From a checkpoint of a small transformer trained on Wikipedia.
Size: 12 layers, width 320, 5 heads of 64, MLP 640 SwiGLU, vocabulary 8192, 17.5M parameters.
Architecture: RMSNorm before each block, rotary positions, no biases in attention or MLP, untied embeddings.
Training: a variant of Muon for these matrices, 647M tokens, 4933 steps.
Each number is 128 + 24 x the weight over its row's rms, rounded and kept within 0 to 255. Layers, rows and columns count from 0. Numbers have three digits each. The size before them is the row's rms in percent of the matrix's.

# layer 3 MLP up, 640x320, rms 0.0797, rows 325-354, columns 160-319
102:111139148129140137102143161121152137127153083175084128156158151095133131095092117140154122109176130101095100131156126178190094139097169108114109113076115120129168104138146093115183109179154108152147074110144126117089164163132114134135145102142086104137146096128127104162156128120148132137144066140121149179102113140152172093126157139140141133139109148119163127147123088146134114121115126126146140142153095092143129126160130078109107137081162090134112113118127129094142160124152134
103:122139129146109135121111149103168127118132170143144141171113164133135101146137106158149130169123100100093109140108170097155118128128138174115108095128141067119122165179104154133143098131121110118124117142143082143165191095149169100135149142109135141121098108115135080113168075138141131147141142123155109084133090184107089103104159151143144127128088110120148149172093161145144155104101163120084153109108183175124150119135151105093116145139170125146161075177117156148140156115126110
092:135121113132151135147143089101148153141121159106126116125099192145164109110157107117157164113124124141139129140135105129145108066114148106148118076125108140143125135108127109116094140185140143146166130114068117117160160124130103113109163104146103134143110141130093171120136155130132155148099141091140142117099145135166099152139083133137078099131124170159157108166086126120119106140125111117145140121129129101145159131129126149137127113120101081111078097135071113179090176133130121
098:073188086151104119113089153114131115132107129145109117076085137106065174129155111091118135137131132165123122161107173114117119135159176117141120116113153122137126170090101117098129133163104119093148128125133106136091143110115100088144110141125139139068139081140146105112160150109128113147129164160144107132128117156122153117092152109103106117164099128128094141144108183174133173128105119122128154100114134153147149145116120090124167118137144110110142157122141099109132159102132113
093:135159130144129099165130125125151158127125097156170147121102124109078118116167124143148141146149152117113175138170092107129107106151144110107178091098148111162141134115121132113143101100135138102137125108185144105157104121166110109113120158132111119173095169123125117083146135147136132146117109145128152101152112079143126087091183139087099130128154136103088118156105145090111179148151149162109120166125134123138184152146122156114122078115150133127110164141125116120096112127114126
098:107180114169145114129164159118134168130137122154138127139129096140157165109170103095130137140138081149204122139157125137114136092136112130123107097133148133114152098140110118150131173152170169134133123162148078132151153097177149115144166139097122112127095124161137136116150106176101124076177089168096137116113145144124133120135127076131096162089129121176135155112126116109109172089161120131119141119117125137142146154122123101143116110133121177109106166108111144150103133139111116
101:132136096094077122147104077122093107097171120096133117137149151162144138134100136166133149131108124121155097139131120157123093148119159094132154121105147167097126097124138104123130143103102125136086119133149136108136115159114113170109135128142104156178091158148122124128138123109130184130103120105100147115110114086120100168123113112099137149125114140161122115124118160163114135123171154114141178122139098149138166119127060159114121110132145135158137131131139142136103101157146123
106:157131115114148171161116139134101132131121092137139147159156130127154127127114125128143188130093140101106156119095153136146110138144098151135122130117139130116115139086128102125127153131138121122109110109133132151131111129098100190153134103117094109109110082128131133135139144160128141146121112149108162138112110124139118134107137137157157095143140121111097133124117133170108141155139085101144118102143152147140093146128150151121203152139111092124118098123170120086155117122116117
102:106114103125110143125093086142178154099123132129117135126092110108085103152140149096129147113156144150129131083135103095129110177096135137138111104132113180152168145101125150101126094122135129138132110166111122101148129153143076111115147123184144129096147133111113136115139116124131129117117151137132114176148136124169128163180116137113050143074123105149091139161161121133083114137138140145154094103108090090151133115129099111128106158136132135156168172109096122137127129113184154
103:126161127097155113112136118106104142133069157116157160142108151154118109161146123148134127144094152124166166110118124131105088094113162116127124159107130169123123161135190136141147143159130168093053117164123059099145106141100078131110142137183132149131158166115101162118131128140141121155138100102139138128138105096135154116151137137141120104105164123151150108128148127131146121127115112063121122140121153124147116158119127151119149075174112115100089119104106113104113108128103150
103:118116131153152147106132108103150115085145127119116090135125155138136103123112101127083148150156118122134162143166136114123105150123145135137138116106112130133128087099169150135138150137118098088127147166165116108148146147108141110112136137162138145152122152095127152142133166156102161168134135156122141127166147113091138109099152149156132146134100162148135101142127145089163104122102168139117039116137141147063130100118139111107075124121136133140152136145142125123121137144150134
094:170119139147138068140144106103115115172128122101134125164121155178135103176123158144138121127166064112125138102118118136093163112154115128181137159120118134120135157078102138118074113107116140111103125118124138130118108159116125154134147144144091132144158131159144080108096129103147125143135156158103131139139130161120138096130134121151113085111128132122136110088111133174152135143103144093154195110117096113140111162128142109147151109154119145117115143109136126136187127109136094
101:145080143140102133114159132161139137113139094154145143140155123133102111135071125087101103147134096120159116090134141112101156143129129120150135119120122158141122121122149101154126137145102139120094103119107120128114092164118105148162142121164104101152138069140145109113129080133092119160129167130093139126138167131124098131073132105110099116125131126157110115143100146156146146114139128151144116079117092103133078134113178105147127126139140115076131114136110126119127127111132098
098:139144157138141089106116118147158146137139107110169120117115166145134121134126132164097090142120154096131138133153113126123160117133108121114131083144140109127132126086153124101097134131103176113186099071083128099139127146130128133098114153129141115123083124144142087130140104131127149142146126119121176123143137139153100139113134144125118136155114131148110137156093187181156063115125164132122099144137118152127145131100110152088114157071167096150151143084100150158154086111142132
089:141153103149108154126158079116132133164111122132145146127112116127163110111133146139170104151141132135098104095101124128172158127123122082112102123181088126162120116100144155119130135131153151135118121139095140155154100120087135150082133124091120148116131139187168119111200129113147120134119136086113123101116121138131107161077119133121119149144136133135111128120126132149116124110123136114145141109129127163151112105143159080154168149111134181135131204119124105136141150118165134
102:165112165155152118141147117131170147127127108159131108134107108169169154124113136081120145147112091113118120175140120148112090132116140146160137108102125057109184134113127157136113101080156112147152159148131098112124105139145153108126098142102129108097087151142158104130177152137152094129153136079117082116161115096102096152126142119127132085125136127178139101142129166154082140142116123122124134118104147152121115118132130167129128158130114137162137095131127184138116090115139121
096:180124149136144131122108166144129145106150167124097119119127127113137132125089112111131117147084146088136113112174088082074100145134087112138126136123076110133115107140139161126123083134123109125101152120095071164090165111107119120123114116115142144124143151148161182134111136126090132118121119118119156083173119179094123142130106122146128136139120113113100133153129116148145160143172199173122157155115139105120141113094127134145138112101096133107104165124159127142152089091105114
106:129116155121138155126133187086091128100103104132129120126110142161142074170140137092125121113165144132119099125153116146133135125157117185126123127147117149123109165112121120107091106168147113168133129129124111150120186115110170099116112143114120116115116131084118151112123092112150081144106178115155102152104119113130160110124125096115151110140123134118068141063119067120128123158139134115090146161137117180128124115119122145118125139079149159132127151153134070147115125116114126
106:131122101111128132119118153080187135123170152146173140137110113109167130182109160137167133098205132148123163105116112148101154113144145149085145087099139109138093149079072118093105160118136140126162091127122133121132106142160140122128157165144128123119105102147128177149141107140127114111126135155127167137128157130147078152140111128089148127155136146123139123152096125133134117085177134125094133150101132138161124122139106112138135132141158115095108100119114148147107119072097134
098:137078115182105149160148162135115164142104089192085127124161163139128106114107155120138150154106134150187121110127156135135123143144135133140130123126107122133133102099124122180120110102058124124112105139112125164129150119111107070167115150118147113149088126122067102138126073087127131166128162138114164119174130146147111153121114105137127102148110091133101167094123136124119119142112126150139127146110154142129140090121118113118156129126144163103159125140129113115119111099124144
110:115098135152152132128125091112149107117169089117145140103125140115152111175095116152130111130144113124152119103130121117133131101086116103106144123106107119131145124169134086155119106072165163130152106144143136103166173161127130145111140142091109141144171124100177138169121115135096112121112109131122124130137124121135110117121097134132098098139090087150176091123112097129088140132172127171130078130173098107082122104148121147135110103099179096128099135143141093105130144109161128
100:138128159134121136126149111165103138129114141146137154084129114101102144115094152158162111147148127101111109162125136125163171132124125145121123168133115151124156116114199131096130108132150119105135137204100123147147130111148166120077139110159127134092156128099137139115135104139158148144136167138106165131181110131129123163091125088135145092116085167126116123164068150101123075152106128089151136061159123156142129141143104132130144126135098136128116107140159161122106131148111104
101:137105139157152146110093101081096143103162136127134046099168163116117174132147126141110100127088123126124166137116129109126115138146128127128120102144141108132121135132127112101137129134153164154176098159141155111137094126159157098162157122124133174155133124161142135130114152117137141159147113126128093102116143096095121123128101090128097177101130160115127140141106121134151167102121115152105120136140120113125089142084148122135137132129132138114153133084175136090154132095110149
101:102094163153153138133138107075120134121105140119153084125116131113118119080103071118159114120080153128119140096147129101111108181110116179134159138151130129131143126158093158133144050140163120120138143137148120121144101089108136127175112136178120110124139143129125144148103151130158175108068098116114153141118128162109112115090139143137144162121137109140143133123147120128096152108143108091143123098109138116135135124098078152127091147130145104120125075120133092118139153167126113
097:140176125148149081156119112093122114140165118117136108097111124129194089129102179117142164149111097118109157096154103116160136128134135093160165124105123106081081155148110115113165130141128147135179125132111120128139106108137142101119112110178100145119144154135094109137142114125122141133137190165148097147180159093095139127129115125143115096146115105176121156148130144117113135166090105115140129160077141095146156132134127126127124118113135119138133113143140161143100154138169155
112:155096146140096151131118155119133115153168070099104116131113109133106095153140148127089134126101078146139158114140112111133095090081132138129117133113124096120116121151140167135105131184125155103128153077089109069122098120112133146138103142096088107109123118152140119113112181143134117184123104157140094154099145154117097125119116121085179086112141164125113108107088141128112148146169135143132152161099114144175137109081139104109131126137132138123111099095106086162138125146143092
101:154125133128168130166125145123184107132125120140147118167125139146100143165123143146121148114115111173138135113120137149170126095151133160118106142126120140166160127127136122118140122115137161135106116164131132139163098143151141133169130127131163116150109163144175144108128119122171120139109109139143125153157123138145116131118153104147101125145133108155151131102169080112078138121119149162095117123069182113127151089125125112144094135155138160085142148163106138139146167125102129
096:162142091172186112122117108115115140134145138079160098118140160108163140113135115130124125080136119124139163167110155147145195119126126151109157180113119115163126108136139116141115150185088105079114112144119160157141157127087159133110115171105133110147116099118105132140111092144118128135139088131107114136105153128138138098126122108136120146106120150126128112179166151138150135149118100208177123146133129121113162120123114116118129138151135099163126163165134126103131162145137121
104:118150104155106125109098134152131181115112138103150100120108138133137146082116137133124181127136119150123097135164081142133143168136121083126106116118053125160108117111100107123135128107138186097155109120127129173108184134127120120159141156191105114091175132126125136167122135133141145123122113106153155122146116135105116137154149136080088139111121105165128140140096121133157147130103122160154131137117163141155137091158132129087119176120108140092151122103167137131128108123104141
106:102129170136136118146194163087087130116119123166114139186123116095123136137146142107104093142137132123146150156171146153125131095144115173103141121129118156132116128102109145126131108096099165133133149057166144098146124141114110180138162141127092114116154136111105165111108141129136132161144120128133089099096185130162093137135121125136138092112112120109088156118125128147074111153115122145116130152133143115113135133115115110102178121130109116144105103202118117115140078124106136
# layer 3 MLP down (transposed), 640x320, rms 0.0743, rows 325-353, columns 160-319
101:140113193111140132138114104126127136141105137108133140141201132110160139125082080115146139146136127152106152112114112135147120063136113094150119139153138088138170110181098110157118140160122140139104163094117133155143098081105093156153113106108072132088082134117166097155114094126167070119159114121159159131148135132121143144187092146095147094090121142135142156146111142106113149099163129141142130149127103170180163097100092130132101166143125103103128088119132131144131164114140145
095:114168117178122172170133112099144113143185099127114096123086122116121119134098094109118163119122142133098132129167105141119088114129140163094131108167144130117093129120166129162132174147098115127135113148115125153119182155130189106110163135128134118114111095159123104152134107094127125157135128141135123143160132137152135064169157095136130171123135122130134138179174146156145151123150118127132110146130107168105138149120157120173113154159148151160126119114123139116094161110112163
102:103118138117152126168143144096108146142107140165128105193120100109117135148115123167156113110109105147106108153144164155147138150157118104140132122090105110137126163101126075129104107116134127147095111098142134131130111136171118157148146156107154127152124143137128163139156141167139137110128156159114142141174069136102102166128147112095164095122131138145128149181140106116089136086142115102158156124094174141071130149146125114161134122114173051143083116115138104108115108134118130
096:116140157188120113156106115147112108113137145124111143139101133112065094167146136125102077112139164142127111102158128153139131117122104119123147116144129118127113050152146118139104132083142152117138131119142117134126165156133088125120119110157147129102152136070124120157108136138120151109121167091160119117143091122109142127141112178108101124171103092098134148113138072137111110155148132117182118094142151170147157121158127146075118122085126164107135108131118071154096097131101095
096:116143144140147099158123138122124126114154150104168132120129177131130125130114109127110126189116120110123115109115103093111111116108162108136096117170122093159135076155103138155140124132102147119145147150142144100160107149115094157114110119104148108113105130132106160125138109100128126149108090104140105121131084132146146108126118080120153125166142152116135121166115131102112147127131125109149119141094160137149115101177132105255132136126125114114133158125126101125118133138125103
103:099140117157100116146102128135151134136133095123114095080120108112091124110139162146093080129138088165092133108114094115102133106144101139136166090114158129137089146130128151133148144159136151115084059131126118129115146089095155099125113098102131137107140150102157135112154158147106140142151132142145164100133116175127144125126130150131153150163162113151152151159089121139140132145124104124112131129130148099184130146143108099115134142093111110146152134129115104138086126161116154
101:124102115142154116135078108102116122132146107148179151128118132173135145095151130165142133152112079118160149123147096121113167133116135115165134121114107086137131133135108129142137128132096104095152150159172134132157150101084110113084106139091098105193136116094109132121131084146141095078116074087131137129127106133101099122167125104138121143137125200161179130169139103134144131137108133140106134180117121122151152107100124133159139120145102122121091121150112123081143100120189134
099:109128132098137121124149122091187128083142085145136123143102155123124140163153130098124120140124115154143128127158142133111105142115142168132121110143134120141170109135153073143131121142168196115173125124112128187128111158143158138112143138132131124109113148142131134113134056119119136102122111145132080120133104117125121135090104128159128134072107113160124104138115139106116128149092124137110144167128176138095137088135132104172101138124148150097162108104122109140125169122132151
100:133104167139100125124120122117153159099156124128176160128100182138095168119094096126143059132109141147152123065102135140138168122114136148088087129107142156126133113132137110083153133140112105134138159126172141181101115121122105141114131128126147153184102164144117149149114100145133139114146136134108081124141150135182133101093138117136125126083142125114139105121157149114104147073090115140117135153151116148106123115095118165048146110118127091168093131116108178129151116135165133
103:137151112149100077109115089129131118128124103146159108134131140093115107133109120126125120116131122140116158128125126152097144134135124123119140191116114116097137194095129136145140105144104140120130129136161099119178130087139103172138146127120139116127160109124124104085144133163112140178168108096129157118141112093116137153172133114100133087136136099187161129118139072121098112120138088148116075110142168115149147144145152137120101164136083123127160119126105138123103106158119104
104:140152143178141121111137153124134139136118122121138128116096124124143109114114082085096075131125123165177116126126095143136106126192138155112125113146105121137115124125139115173163118104122118155123138183164181109078113126116122114116105135126087087115123126082161165156103136163087162141140114116110136126139129146120150129146127106107136065112111149125152161127148158133186123103141148141107117145128171139122140105138137127129096116081169086124077105097135110158189114119097079
097:131088130126150150173161154106162109153163155149104125117147115158080128102133100081087147130127124163176137157120135154110127131154109111172089097160155109162087121117143091169094175116102108132121163144116098151105138130111120122103133125122127156151120162104180101128137147163131153138113145136136129123135097125181108122138180137091139174134146166131155097116109123112140148133134121130120118125119161118119116133137128118110140137118141139159153140140155127123146144158148138
097:137123153137172172121098140121106144136152102130097115111154126126107125124154115135113104105123149127160092148110091114097103121127139147086124135143137100140169106120123121115082134135086092118144069119137119108117111133115133102097133163090092121109100154160148213148161121133153104154103126146158092135096142130147114107095163132180178124129169108103121112104138143128109117078134112136114129131150129111081119137107125138142144068161145179134118113102101134115144189092100055
096:133154154126114108163138120089099076125150152119121127143141128132113167102112130192121126121144121117168133149157124098106103115128108117146135121112120176133115148106154118097131121122109125108123085133088107166127145130105095121159112151102090111108140131188114137133144108114129091108128155138137153117155140110160135109135147175115108131136138086100162145138141152118103168150163163131175115126126143106118175141116131155136116106108177081080178138168128138085130130144107116
096:167135140062130119118162106149118121136105141139089135086096166132143144145109165095113102134111150161127108131114153145148152105107105173153138128118131149139079114160092136120117113135087137112124140157153094134125140136113141132127130131097119124143067082093128175077089114126123098105134155077115107131135095131120139106150113130124113177162137162110144104130128139117138141127130162117137075136118159135121127161103098126147099124158127140100121110074096106115157145171155131
099:153111160142129109098157118151131104137151117118146190126104124074117149131119124149096173132095133162105139139168099138145117162124096125117118136091124149131174132135120084136106158166161109141158120095130144132140127139115127153118131144082087122130134102151114098107146132132145162140172096126099110127181102108143150104160103112150156101135132133131138107139154124169110107114124111098153119072164108119098121107104149118119146138112125148171110135114106156144169152119118090
104:127148093138138152108142114076119131081130179116116132136111108115148153142145121119099093116130137108172129112111173074169113146090143150117122167122151100119114153170094087124105129129119124111174155122123093127081136167136162147123085184134156115097112088105097106150114134091167139126150138170131121142120129148109122138139103113131171102133105105137152134118146139133130126147131133105096166137193119108141163152089183171080162131105102145136142116119124177109146114118097127
104:124141112131115131111103129117152117153085123160112088115119135104115155090142142108100101084133130176150102159122109136108128114118104123116146147147127152111161146111131123169117142116125141091122100174115164101178096145155109151135085113163157090151159118137133145135102066144145072132132116158158145098111163147118081154163124155099099127099142141131178159103133074126135105135113159136158130117122108086165114096141078137070136114133119135092143129141165131160109122127091145
104:157118106118163116138101117137117131154145110148122100087098131137124138154173114154155058072124125128118171115051123115149140109175105124097135072148124132144138184112107147088141118148145107152132111116124099132121134094128146136145138159130126097166140138169128138145180131100163133126120093130150145169168095072159129135134164141163148144109109107120152132141106101131155130087141102136070126107100127161135132162116114143145116148101098102145116087120114123103119121147124132
097:123145137129101085139116099111137117171123099101136066169168110124129106107072121095120113114098118135132090160125133117160070122092155156118125108092130187176153124142156112104186110105162138123117147127135156127119101131145093105130121102123119142099104139124115138150084130111129105157141101141130148144130118133145107171117136131116152129109153140171111111102127102117107156151086123128115122143142131151178154109125094148091135146161087159150159115129147105126138118125127133
106:118123097097143127097154121124102155143119123087090130138130117128120142136148093168166095133173120083124163144128177121142125124154164166116101179106131128151148151143126085112123131132152147111144129126082114174089172091140134128089113140121175154089130146198115126121084125121152114108109072111121069121129129130114117079182126136138128102118102156104105104135093124132097128131134165092115112123166113157147134162133146160073139141114123140104077137112146160142141203142101080
105:151111106128155092121157138109091144138154127120164128096133148118132097087135138113091131131105129129090117137136122089088136085161155128139153085130160181178119120152119148123109079092150119120132132110115156117151120094175159119117139130113125123149147138187111116109150112105169169135130092102105154151053112116103124121133155125119127108107139147127140118091125111087139129074087116104132122088143149142131114123098086123109114126126160121143133111110084150141083141173115130
104:155136134128130154115118143095177109126136113095110126137184146157143114168152086152181133144109138122126127113103106150124095179120109183142159141092126149108111096112157130095151136134106144143106065124139154202116113118141112126128141140099139138173118123169194156112115123078131159131128115101158105136118127087131125130139140119131125164118176094130116130131135102146138157151121159148122133126136118125106107108093090125180107149159126080104134101129135114179092130115126164
099:153161156103092129122105109161101147084099123136113123151129123179138163138161102143077139174123133123099115132121129159128136141130134122142103133133125126138101136105103095188113124106142117158163143138114176122124131173160197104168126125127117144113128113123128101143147098129097141169114133138156088122098088133111124114138146160118167121125132050080099133181136140112144106107112104116120141112098162120167112094151139167148106103107134179101116146116092128125102115117090132
094:152165105104141102117144138179151110152141091142124134133131134175101102126100103095150125141099127121121097118139135105134097154108171101160140116105125144113167143130174131156114113106159146147167131133184129095099106162146126096133116119165119100107101077142115160172140117117137186131089100147119130104126105123140171186135145110179119114128146143126101152114107122122142154111156119132102127155136131137163122097151105103108110150155080129089100146116100127152151137139157161
106:131132126064118131156093129121137142159143117117141124106123111158131105126107102166157096138177147156125128171077108121130126160132093145124133147136153138124093117129131124138102146149156211113131108083129138168139143126130138152102118085147160108159095140104101104127176157102100126106145136164122118113146080088113151112093110133111099122169126108143148142159122157133095169166065157114123131167102155109140097080081130142102102127131136144140168156140114136153135116176149111
098:130132128107109146106116138131132122107081189098127132156103177129098139119098094140129157129111128088132191158150085145132130135082139155116120170162156106111148138126126089164146147099132170125159141131129143097144153078168142137107169138063126126136153131148112149107168102133129130137134116163114121112121116151131139114115097092109115154147166102123127146145119117127129117126134146094154111111150137121099107133150140144161109141115125167089143106130107122136113167113136137
099:093135172115124128107132134139158146134139103092121093154124133132129115150107119143070156126153174127107147113146115125095155130148080133155095082154142137128147116144132158171107131172170074139177129093109122131127129145126114121113140129125105093128147152109152166116154116135136107130114140099100117110129096133090137097087167115118128156143130098145128176127089121136140126115144127147140146128147110118093117120142113130148121122117115149152126134040129136164157168134121117
101:125122145130127118142137124101136096110114120129076162115147146115088130129122148125114146108114115101138130129117159128122128145065121167143149160101154125109140143138145141109126074119107154123149146132106136125131080139092181111149135114167131130141144096139142124153169155157065142148170095139131154139158199102159114097093130104112112117132111136149128134109135095106138143083157136100109100112134136118130148129110140135085146105105176083164118135140155164152142140121128162
# layer 3 MLP gate, 640x320, rms 0.0772, rows 326-354, columns 160-319
097:144120158156083138117099146110135120138091114150153110137120092133104145112141122170137137124110115103120123089119139141127125160120114130122165124148157138116136124121097132127126113121086129118094134104145104121151136152134102128125158125097137156128135111159114132134133120120092118089069096156154112111152133145118086157122115156087162107077138133140135143147127081127146113075121124152105119100166160153122139097126119107115130115131169112132121137118149163129115129100102156
101:082147152127155139144113134098144126098109113136143107120132111138102096152142194099164131124103137134122149091130053147117123147157162117107129094100122095146149130125105128154123123156133151126125126090147115110084119108096087140104126120140116099126137100107109119090150105112146126121139170096177150152152090120118188163142116119128082130127156125135103116153102109154153106125124120139094103128080093096137142158150125173102157122131139103151132110122071136110109151110114095
103:095102131134138135115146123159106120111071124121126117142126187133144123122129119156137170137129124123149123112121129136121140167070102136103102128111095168163109134105117161164124143160120141149153143154091105141088135177129136102156116147128124100102120136128131117113160103129153124133102109125119140108142116114096148130150150164116113127138085139118119159151083115171116167112096156115124145132104124128107126134158136129094144080144107081129106129101112112132127151130178121
107:149113094115187150103115133108156140108118115149117127148117109128147118151140139139134119088132135064080131115113170138153113166127142140123161140156100141113137118180200140102178153099113121137120119091101137101105109153123151150127123140114106118155136132094160145125142097141157120127127113142142166118151145147103141142161081161147116129114129174111112114109112096119149078137096127126102146153166140086159118123118088113158188111123122171128135072117144123103153104147073107
093:089160152136117156099114152106110118169058104162126140133117109140127148151135072122143111168133169133129125153081114076141128144132166150103120170099101112143114106135096139116141135130144143130107105107099158114105129153105111133114121181160143161093128144114140131143140150074120130136127151145116133152091134112099110144120131126135153112115150127124135152156134146160143120127097127115139164169146119159076117069145139102154107130106139153182077149134097145140105107107155126
099:176120152125168076133117178172144130097137150108153119167132140113159133155145141125139138154093173115110154141113135156118182133131154136099142130120125107112147098149138145080146141158132118153142149123124134126110124118092135108115094157095141125179132114132105141143108133181127133170133116138123086156117152101150177134141147118166100093135072118095171150095116162133148109114125119113094112154139104135104115109107131117102147148149099132119130139173094094096142131136106145
101:117123094086119172135144145152159181139110142108092140139128122133083128127127106097129118108135188146142124114130188145085128155129120110098123113137125173145127122159154159146157106147131105115112115141152119115126109166121125136100090093150135143169133158139127133106114131121129117125159159132129163136141114139181157127155138115119109061126162117091115096130149114123136137160077101116131130147112133165098143142129169120081091112179079117130163136121108138167133097136083147
101:163161170141064119159160110125122121149113112154141123116144146133141121087144114120110128123158150132114116074095114130126149105187161142156133122141115154161129129098095135114106127118162114123098093142114146115076109164114154125116114147132142119114076086138128096118169138146123164159093148106125134105144135140137117126098120140139111138142091115176153149151126113108107127126102152136138069145106106139094158136145137178120080153084113157118091144152109132150112120147116119
101:137118126121175087144144103185104144137138158171134167124157121126107166160155133131125135138153149144157130145131124158099118126164149115145118112138133090101148146139126107123129090129156146122131144153143125147080099110122134119154142140138103120119165137082126126133123151154163134117117115137167162160123188114097160105125145107146165079109143113130128145122157146124082105142113091154129127118110194144119146149132106112154092107100125151110120162134130120124127082082140101
107:107171177127139143139121145081095108153100096133151124154112087133079118122150103170164137166124108111143114115086108126147139125145175116178114130106153153088135141083137139091129122142118164104138140130141108141136119116115136136144148094072142139108149157123114121149132092095129087142111131115158131098119145135085134143133108104122093140152133143156138151083166108157168132130131137113124120094131092135162114069158121093121107126150129158093137128144119134131126140111143101
093:130140142134127155106162143160090103123128146130138126170126113157140120103180114134156099121148119163147116103100115145137164108119109136105162059108172146115155199125153107176105106168087105123131114077108147135103094128137154142135128105126114116166137159138125150115095123087110131128119101095093168128149145129095085127143118126108153102136104084112176081139127126139101134138106105135133125143115103127157133166121156146115139124152140144113144130112121164125161166171142129
102:139093105115167105084087161091132089144133088148100112151140155161127108117157129140163095085168094121104141152089091155109136122181144129131164131161136100162166122166163135123114161158140139149123111146118107132146136117105186133124157147099125137096126136147114170126130101169119101136129137144108097139088127092166128157160145142126098087130132152064127125153161124115114120121148144162114121154090131148168123129143121132104078127173078173153110143118118158146120134103114111
099:149131143113127098133135113139151144112127056180156139195145150113122101113127151097129133077117110114130113147148086109116151116120148079087165135140143109132122131099119128091143125104117130161153150132124100126134133130145120122170156107129125119098149136152120147159094077128122113122118151101158105124127141135131105106136118127152101120127169095120154148172143080130145135111140152117123120170145138137117137135129165112099045105143150146129127157144137104135125098138139133
096:098130129125093090103133106136138144056159170118166099154111129108135093120115100122148154108123149122150153122091155111126103159162132098125140157150116136121174141151133134162121117179128134115125128121105154148113136083134145102171140128188088088102159123106117126201134104129130101131100108094121133138112138135110122120138144143148172108079092136118111144127146094120145121115081132102124126149108096097138110100145086141120143113112104134143135081199219095109130120120089136
104:095177085142170122151123142125098134118117149155172171156159148125108125119119150153153127117157144119110144109128104130153125136121080113059096149091112181098106070095100083130137148144116149129151098136149101123139125092092078141140137128108111108127156137171118131132123122109110117145099140097149135148122146127142127126127150089102123117131126180104121181123058107166125122100132129124163105125128147146153135127143147138145137117129123124133110142117150098149115151111118111
095:125142092087115119113088129111117134158104121145147165136117137149149161154147154131094132186090123085096105155151083119110123114120097125076143147119140167154102119154162171122147135182099121112137113140112096150116109115068101155134139109195149121154147130131161134125118092118114095095124112092136126176153121175097119164187114123154098155129099116140122125111165148161145150136153132127144104162139113113129113096139158159147120126134133140098115158102121129122159115117111117
105:117093144106088119128126088108137152125132113144154121129107144122107144135150159125125148123125102107183131089169154087152087126138135134058164132156133108142160109133126148104146165122123118112139131137124126145121125158089129134129131134124121143119138114115136119140106124161105142093152078100165152118116103133179104115095136123144100098112141132168125146111160128120122156151127151148169148078142143110107123117122085100175068153127105131102121125115101164086114102112141125
105:134147140103164169117135153145119126114164117118156143090142121201127108070165135170091117164097141089125132139147125094138134126103145102141176152122128158130122085136134163120095143113118148092141174111155143146125119136101140120133104115172157129127112135101140114115128127097084103107138138143139136144115135167114133104142111114128078111167152140122152147155156136113072118111155114158160127122096210190130120161136135098136119136134065116141134143085137081108147155118137121
092:101125138108125134163161122156097153130124124133088091136138105092121129134128104111115164148137159146141148124142126130135102117110139113122130160110086109143142094149122104137124095147094185147119127135135159181111159141091149114131059101144080123138130107128100129153111076124123149108105181156162149137147164103128179113107112113168112119120135111111098131116120142112086103127099127094122099101131085154137148115118205115121147137123120158133182148071082087126105076122086103
101:105138113107148139168136153128178153116155124096142151153099130171100104143121112149103104093110153188155148097118177168079123132161109123150099148089134117143113090145108071121119109091120115143096136139127106161146167082138129121109131157143133109161156145146138141138123092148103137121138091180130150120112142124146098089175125167121124133138156128095101154127131109100123123165100169125127126121100106134148136131102107129132122121141135102149127147142152160123112113129103049
100:153082110113088080085115179089107088122160131137144137126121114134113059083128116161105142098116105127100093088085110080108136102146122145138113120167129122158129146136125116131124120132122120135100094122123131119101142104181114079151148135117098130144174098144174131144132128109125113149158139138105099169104096156093135139135102137124134143111119129154158139108119153070128126110096139165114103148110134099121137158128116150120113138167173137105126133137099129106137136111107124
105:101099123122104093114149133168132104162148165174132083139092119168104121130160124110120112104111107109097107103115145110103118134109095128111116146107131127137163137117089127125156114102160188111131122095085128127140132109153086142133123121125094115128120141099127146135145154119122153151118154140120065130146134161096104120112085175117114156094115131130114138158088123096113106123089151136131127100095140123114135117095145112133137118057148114118150133164160119140170127052102128
100:137128144091106106156113182104115149128118121088105142119097111152165088133109126124124124134127140101066087118148148087138140155150169123138155130132123105118136100103083129139147132085094070149080136118158109134139125158119174094135088115110136127129127127169156116124129113097127094055121160103116154109096134146134141138154105106146159132151125137105105123110168125150083142124112112150102149130102128117095125091095135130147162136087137115162129126135133143126137130154145094
098:098128117096140112112111159118157091136089148152108157168141099132152127126124112119145124160135096113153080127134104136112118156102135164148122154095113146153127146104145131134068139099108093109064127134168102152170136148096117113083118135124139118136126109147121143101165130149104177094120139093123116142110150114155170114111149107148148142094103180105132135133118111146080124148142144123114148116182093150116095128114193117115148150147136131146085151100144121115112131162137103
110:153114144109121150134121207105135139132113100139101124105107162129151047170107115156075143139070137104136165135116104148154117114165136112139127109122136110094135118157103119122113110150124156137163110099141129138118138110122112130118106185091084102112117123105165147153103174149165143164105141128169126149140100141096100119147091134104149089100112126078091104087139123113144150112131139078165148133115137155111134158131076096122157115100128118104084149111138083130132185150157123
105:140122076152111126145136106133104135096115132110132149131128099092120129119180118090137132213177095113132111097140135139127187105131097138146148139069115128112125155136110141116205108130146162153124137115131109122126105083163127162113140100127130154115148098115139052106122069134166126067108095117132124129138112116115130110118115131144123110110106157110111125135133137139135138134083128150144124148139136131172088107110140152153111081094123076108148104129116134147099167087119117
095:199132092156166155147155119102140120115157135137135134180092105096125150111127115159146114129113139130138117152084160150122112119108141145128132127169099130159169146154115110124158115114091122121149136110138124174131155124120144163124103148156141099126133120146153133091124149133145127118119138122116122143150136106164127104124122140111119158094165133084096085112145155106123143161141080127111112110119106082133125156149125101167103117142141104144158149147125087124158175139160115
114:087093135107149107123151125149140133153158110103140134122105082153115157124152128144068159128099096135142086183102152113136130141088151147157133103098137121149063108099139152112122095127136153113094139124104107162148155125099132169166178155136142106079123103126159137134108169135103163119109144111164136141163133130088139109186109146133136106092108134130169159093100123134141156176136143129116154129160142121114130142131114111142124153153156091134133117140075155144131150126082131
104:106120122155134113138132151157136177094141165166157077153113124131142154119147174120115171124143097114109134165109126124122155151152141135140098122154171158116145164146164147144120103094163137131154099176114113125140123096125106167132114068171099131109088162084137152126115152091097121129144124130172119151140119127081142141111132127069124158120131087145115120091146097121108158129140131126124080085115106088129112135164093115072110154161109106121134119106129171144164092112114138